Weights of a small transformer language model: 12 layers, 7373 steps.
Each number is 50 + 10 x the weight over the matrix's rms, rounded and kept within 0 to 99. Layers, rows and columns count from 0.

# layer 3 MLP up, 2048x512, rms 0.109, rows 384-392, columns 384-511
44 48 49 48 39 44 17 61 66 64 58 36 38 39 74 58 54 64 32 66 38 45 64 42 55 33 52 51 52 55 37 71 71 44 47 41 43 47 31 54 46 47 52 59 43 50 55 51 66 53 46 39 65 58 21 64 49 59 77 64 54 49 63 55 61 58 45 49 57 50 61 53 46 76 50 44 54 40 52 51 74 60 42 57 59 60 49 54 48 42 43 71 53 36 59 47 50 61 35 43 38 50 47 50 56 57 51 62 52 35 65 40 54 54 42 75 66 56 57 58 38 62 53 44 66 40 62 58
51 50 40 50 39 39 45 50 78 60 44 52 48 45 74 39 35 49 48 56 47 43 62 53 44 43 53 52 58 51 63 41 51 62 53 60 55 41 56 52 48 60 39 64 48 58 49 53 37 66 46 50 58 41 33 33 39 48 47 49 52 58 55 45 47 44 44 56 58 53 66 51 58 50 39 30 48 47 46 74 58 33 36 59 45 47 55 67 42 46 43 49 58 62 41 39 46 55 35 51 36 68 43 49 44 43 57 47 49 49 49 68 64 54 35 36 39 47 47 47 48 57 46 40 51 68 41 52
56 59 45 47 44 52 46 60 53 48 57 39 41 62 36 63 48 37 59 64 57 48 26 59 38 55 41 47 48 48 52 37 60 43 53 39 53 45 63 57 53 62 57 66 35 50 47 48 50 54 61 62 55 47 35 42 48 49 52 45 53 36 62 52 70 47 38 71 54 52 68 54 50 41 65 52 31 41 28 38 37 41 40 50 20 46 49 54 46 37 46 33 56 57 46 63 40 59 60 45 55 43 46 53 32 68 46 42 59 40 58 53 62 29 27 45 53 55 58 51 55 43 54 34 60 36 47 51
50 51 58 41 56 56 43 44 58 50 61 46 51 64 58 39 32 64 54 48 52 48 60 58 57 49 61 66 44 66 56 46 63 70 45 52 42 41 57 48 62 36 56 40 48 52 40 34 60 43 59 49 61 49 42 45 65 48 46 49 28 50 56 60 59 56 48 62 38 44 28 43 62 42 51 45 33 54 39 43 51 46 48 59 43 60 63 70 40 35 52 67 50 47 54 45 64 60 56 50 50 51 61 49 61 56 42 67 35 49 46 59 52 63 60 48 39 50 56 54 56 52 60 57 59 52 44 62
51 57 39 47 54 43 59 67 40 40 75 47 56 65 61 53 52 38 51 43 64 46 76 82 21 48 55 24 62 41 48 45 46 55 61 38 52 52 52 56 49 49 47 62 48 49 49 48 31 54 42 37 36 46 55 67 49 44 53 50 68 40 50 72 44 59 54 49 57 43 60 40 40 44 46 37 49 41 62 32 66 57 49 57 48 46 59 46 45 55 50 47 60 59 38 67 48 46 58 52 42 58 59 61 38 65 42 52 55 34 52 46 45 54 44 63 50 50 66 49 37 58 61 50 70 60 65 54
55 37 56 32 51 54 47 46 53 40 65 44 45 64 50 64 48 40 52 22 30 44 62 62 48 49 54 52 49 44 49 64 40 52 54 63 47 62 54 54 61 44 51 80 45 58 60 60 43 54 46 39 53 40 50 56 65 44 50 60 47 48 39 56 56 61 52 44 37 56 50 55 40 69 44 45 47 46 69 63 55 39 48 56 43 32 51 56 37 51 41 55 43 46 52 48 36 41 51 59 64 49 50 30 38 51 56 71 42 48 45 54 61 53 44 57 51 56 47 57 52 51 60 66 37 60 53 53
66 39 53 38 42 42 47 72 68 47 46 36 57 43 63 58 47 43 42 47 53 68 48 56 66 57 50 39 62 44 48 54 50 43 28 54 67 54 53 33 61 48 53 64 54 51 61 59 65 50 68 59 55 65 57 48 34 35 41 38 36 34 54 57 34 28 55 45 57 55 53 50 59 40 43 46 43 59 53 50 64 48 56 48 53 48 81 49 32 40 54 42 53 50 73 35 55 67 39 59 45 27 48 38 55 50 47 52 48 45 41 51 42 38 36 42 59 60 34 41 57 51 60 49 57 58 38 44
54 53 54 48 41 49 40 49 33 29 48 55 41 40 45 41 51 44 39 40 57 52 56 64 43 52 37 57 65 58 44 36 58 48 46 66 45 42 58 59 58 53 47 49 45 50 64 45 71 47 52 49 42 37 43 58 64 54 40 50 61 46 68 49 51 57 40 51 57 37 56 43 54 65 45 48 51 64 53 48 58 56 43 46 52 57 34 56 50 51 56 40 51 44 53 57 49 64 53 53 30 56 57 33 46 38 53 45 52 57 46 42 41 59 44 39 61 46 33 38 52 43 51 45 47 40 56 30
60 56 35 37 49 39 45 46 61 43 60 75 39 41 48 52 51 48 51 55 49 52 51 65 50 54 45 39 46 55 45 45 60 69 54 64 34 46 39 51 51 46 68 66 57 44 44 44 58 53 32 40 42 58 50 65 59 48 56 60 25 43 54 40 58 56 60 61 52 35 46 49 56 50 49 51 41 54 47 55 48 57 66 49 55 45 58 58 35 46 60 39 64 35 47 58 48 66 46 54 51 42 64 65 51 70 58 63 49 64 44 44 41 49 61 56 56 67 68 58 31 57 61 52 68 55 54 45
# layer 3 MLP down (transposed), 2048x512, rms 0.104, rows 384-392, columns 384-511
37 62 46 53 37 34 36 54 57 44 44 78 47 33 53 51 46 57 38 74 54 55 41 47 48 53 57 46 44 63 37 49 45 43 38 57 33 49 70 53 32 46 61 41 53 68 71 62 31 34 64 37 50 64 40 68 49 56 51 53 49 42 62 45 46 43 46 57 58 46 54 37 54 51 34 52 51 62 52 74 63 60 32 52 71 50 47 49 45 51 57 71 54 46 52 64 52 43 54 49 62 47 47 44 48 59 30 61 44 45 48 45 69 43 52 76 36 48 46 48 24 73 46 60 37 62 50 52
52 51 36 55 53 56 55 45 45 41 44 44 46 27 52 38 37 56 54 48 44 71 53 40 50 60 68 40 69 40 66 61 55 42 59 70 51 51 48 63 43 56 56 52 48 61 63 39 50 39 63 52 52 64 44 37 54 37 54 64 34 38 54 47 54 50 50 47 56 42 66 43 57 48 46 46 45 31 34 38 60 45 58 64 58 40 64 63 56 46 61 54 58 59 37 66 43 59 55 47 49 36 45 43 54 32 47 51 52 66 57 57 30 61 57 20 42 46 48 40 51 45 41 59 52 52 43 61
50 52 58 74 61 39 49 62 57 64 59 53 50 66 58 65 46 52 40 62 57 35 43 52 56 58 50 51 59 58 31 42 51 51 50 39 48 43 37 25 50 45 31 38 45 53 40 62 47 65 43 45 48 56 37 42 71 21 55 55 43 45 53 42 57 50 54 60 54 49 52 50 52 51 59 65 59 39 65 55 56 53 38 65 39 37 45 48 62 39 42 60 57 54 47 57 49 62 49 53 37 53 20 56 48 62 31 52 48 49 67 29 44 54 52 61 45 54 65 50 48 48 47 49 70 53 49 54
43 46 52 45 54 45 60 51 70 60 56 38 48 66 64 50 65 49 45 51 56 39 46 48 45 43 66 51 57 45 63 41 54 49 53 46 34 42 46 37 65 49 48 56 51 37 38 41 24 61 51 54 57 21 55 77 53 47 63 51 48 57 52 57 50 52 44 27 62 46 43 50 54 31 55 50 44 37 38 66 42 41 36 66 42 53 58 54 61 69 56 46 38 56 45 38 50 42 53 42 45 42 54 46 62 54 39 63 55 56 33 49 66 54 49 56 58 66 56 41 58 59 52 59 52 53 63 53
39 37 58 41 40 38 51 37 70 51 44 46 58 34 54 64 54 56 63 48 56 35 44 50 48 57 41 48 27 54 50 51 51 47 53 61 34 53 42 36 52 41 41 61 55 38 64 51 47 48 49 39 58 54 48 78 49 55 60 56 40 34 59 64 39 60 60 45 54 47 50 38 49 51 53 42 57 41 54 44 43 61 43 59 34 24 44 38 48 53 54 62 56 34 39 42 50 70 67 60 44 39 53 32 35 55 59 49 69 50 56 42 33 55 46 43 29 41 52 37 42 70 27 22 39 57 71 42
56 50 69 42 51 63 41 37 43 46 46 34 49 45 43 48 35 37 45 49 57 61 49 81 66 47 54 48 46 43 60 44 49 55 53 65 63 61 60 66 40 35 46 62 43 64 51 62 42 63 45 45 36 39 38 41 51 54 64 52 60 43 52 28 37 55 51 46 57 47 41 37 58 43 53 46 46 58 58 64 65 43 54 56 44 48 42 49 45 70 36 44 38 40 45 60 37 56 57 54 43 46 53 68 70 53 52 54 45 46 39 59 43 49 50 52 55 40 60 57 54 32 58 63 47 40 42 71
40 56 64 53 60 52 47 50 71 30 41 55 43 43 58 62 44 53 68 38 47 44 64 45 50 51 40 53 32 47 44 45 45 59 51 52 58 58 62 44 47 47 41 47 56 60 51 40 59 39 47 64 47 40 74 48 46 49 62 49 44 68 48 52 22 56 42 46 47 47 60 27 49 47 48 39 42 34 33 47 47 62 59 59 41 49 48 48 38 59 61 53 50 76 61 44 40 54 39 57 48 52 49 34 36 73 44 61 68 58 58 51 55 43 49 51 57 50 35 47 64 52 55 53 49 67 54 58
50 47 44 59 46 35 65 53 58 53 62 37 36 59 58 57 70 43 53 63 59 41 38 50 58 36 54 44 44 59 52 42 49 59 48 44 53 52 36 43 43 53 58 53 63 32 62 52 67 50 63 71 44 29 73 52 40 54 57 51 46 39 37 48 56 54 44 48 55 37 50 50 60 35 67 48 49 60 51 57 57 38 52 60 39 64 40 70 41 47 62 51 34 51 67 37 46 55 42 37 45 34 29 51 49 59 62 42 58 56 51 61 58 51 38 47 48 56 54 48 50 55 57 53 47 38 48 29
57 49 50 46 53 58 40 63 48 34 53 47 35 51 49 44 47 54 42 60 34 38 56 35 58 47 57 45 59 80 55 38 46 51 44 55 61 46 47 39 42 42 36 52 63 49 39 26 50 62 58 54 52 49 53 49 47 34 52 37 52 50 45 46 39 61 60 47 60 43 49 58 36 45 70 46 48 63 52 44 57 63 56 37 55 61 34 50 54 53 39 45 37 62 50 59 59 59 42 42 55 61 68 59 42 61 61 50 51 56 50 27 53 59 52 46 38 56 35 30 48 36 43 39 49 52 56 57
# layer 3 MLP gate, 2048x512, rms 0.108, rows 385-392, columns 384-511
42 58 47 33 50 41 43 65 61 51 41 62 38 44 56 38 50 45 47 39 34 39 57 46 38 53 43 53 39 35 43 47 45 55 53 58 64 35 53 46 51 47 54 68 60 47 40 72 33 53 41 41 44 54 42 41 41 57 47 61 53 38 35 39 48 61 42 51 56 48 48 58 64 47 47 29 70 42 46 67 52 24 42 49 48 51 48 56 50 67 52 48 65 68 58 52 64 47 42 42 42 58 38 46 45 65 40 37 61 54 77 47 51 59 37 49 58 58 51 45 43 59 58 52 66 46 27 45
37 43 59 55 63 44 54 61 44 45 66 50 53 58 48 50 51 48 49 62 49 55 32 45 40 57 45 63 42 56 46 37 34 68 40 61 31 39 52 34 43 45 33 50 33 52 38 59 56 55 55 44 49 43 36 39 49 55 34 53 44 52 47 55 58 55 54 52 47 36 53 40 50 52 62 57 54 60 60 50 42 44 56 72 66 54 45 60 64 41 59 46 50 62 38 52 57 55 27 54 36 33 44 46 51 30 81 55 64 44 53 48 49 53 54 43 59 36 57 38 55 54 54 65 46 58 47 52
58 57 62 29 59 57 42 52 66 43 61 45 55 60 55 52 47 49 60 32 45 53 44 48 42 54 45 48 50 79 45 54 50 52 52 56 59 41 30 62 62 41 62 40 46 62 37 23 42 55 46 38 54 62 47 32 45 61 58 44 25 52 64 64 51 58 39 61 49 53 57 46 27 52 47 45 49 45 52 41 58 61 50 70 31 57 55 63 45 36 39 59 50 49 49 52 62 38 48 56 52 51 58 55 56 47 46 69 56 48 51 62 49 58 57 29 55 49 59 39 36 56 50 49 36 50 61 68
45 44 43 46 53 43 56 36 59 30 60 53 42 44 58 38 43 59 57 37 74 44 47 62 47 56 53 48 56 55 52 47 23 45 57 48 63 51 54 45 59 32 52 47 48 63 42 52 42 51 40 31 39 51 54 58 46 51 36 41 43 48 37 42 50 61 53 56 46 38 72 59 75 53 61 31 55 58 56 62 29 49 48 55 65 56 60 45 40 38 64 54 50 43 29 67 51 48 63 48 50 61 61 43 43 56 59 48 38 44 48 39 78 46 60 54 53 64 47 57 56 66 11 35 49 42 65 45
47 51 48 35 45 36 35 54 53 57 39 35 64 47 39 61 68 52 42 53 58 55 68 51 54 56 42 37 59 51 45 55 60 43 46 54 51 59 68 54 69 46 53 47 44 47 45 71 57 56 53 42 59 53 59 46 63 42 43 37 27 62 48 51 52 46 50 53 50 46 70 45 47 49 61 47 48 41 52 48 51 43 58 48 43 34 38 44 54 54 58 57 54 33 52 64 28 45 44 46 60 49 51 42 46 51 57 69 45 39 48 43 49 56 57 60 62 54 47 57 55 47 33 62 47 52 54 48
47 61 61 49 44 47 47 59 67 63 58 48 48 75 52 40 36 49 36 60 38 61 68 46 45 20 58 53 46 50 37 48 60 66 48 44 58 52 49 50 53 39 42 25 55 46 50 62 60 58 67 64 52 56 41 28 61 40 42 38 45 53 54 33 39 45 62 40 33 47 60 66 60 63 62 58 72 51 55 40 68 41 54 63 58 60 50 57 60 31 43 44 58 44 43 60 61 80 43 48 56 45 54 50 56 58 50 45 43 57 43 50 44 43 43 62 38 49 69 55 67 55 65 47 29 36 57 66
64 19 55 39 50 49 56 45 47 62 46 45 50 67 64 49 55 53 65 49 38 49 54 54 48 50 49 67 51 44 56 57 40 39 59 65 56 40 36 50 39 64 46 58 69 70 62 47 50 51 58 59 61 50 68 44 26 60 38 58 43 35 59 50 46 45 47 45 28 45 55 42 56 26 52 59 64 32 38 30 49 47 46 60 56 50 47 61 29 49 38 63 46 66 61 41 60 57 59 43 41 51 53 45 51 48 42 64 40 48 67 45 46 42 46 66 35 58 49 39 61 32 64 56 62 51 59 62
63 43 45 53 57 51 58 58 74 51 50 55 44 73 47 44 61 57 54 45 49 40 54 31 44 41 39 46 40 55 53 44 38 27 47 28 48 47 43 58 45 46 45 61 58 41 58 73 30 52 46 42 67 56 38 43 32 48 49 35 53 57 42 51 56 53 47 58 44 57 66 50 62 47 49 58 45 38 62 52 55 63 69 39 54 36 62 35 37 52 43 49 45 59 63 67 65 34 58 49 46 37 53 48 66 44 42 59 59 37 41 55 52 35 52 48 45 43 61 50 61 53 23 41 51 57 52 53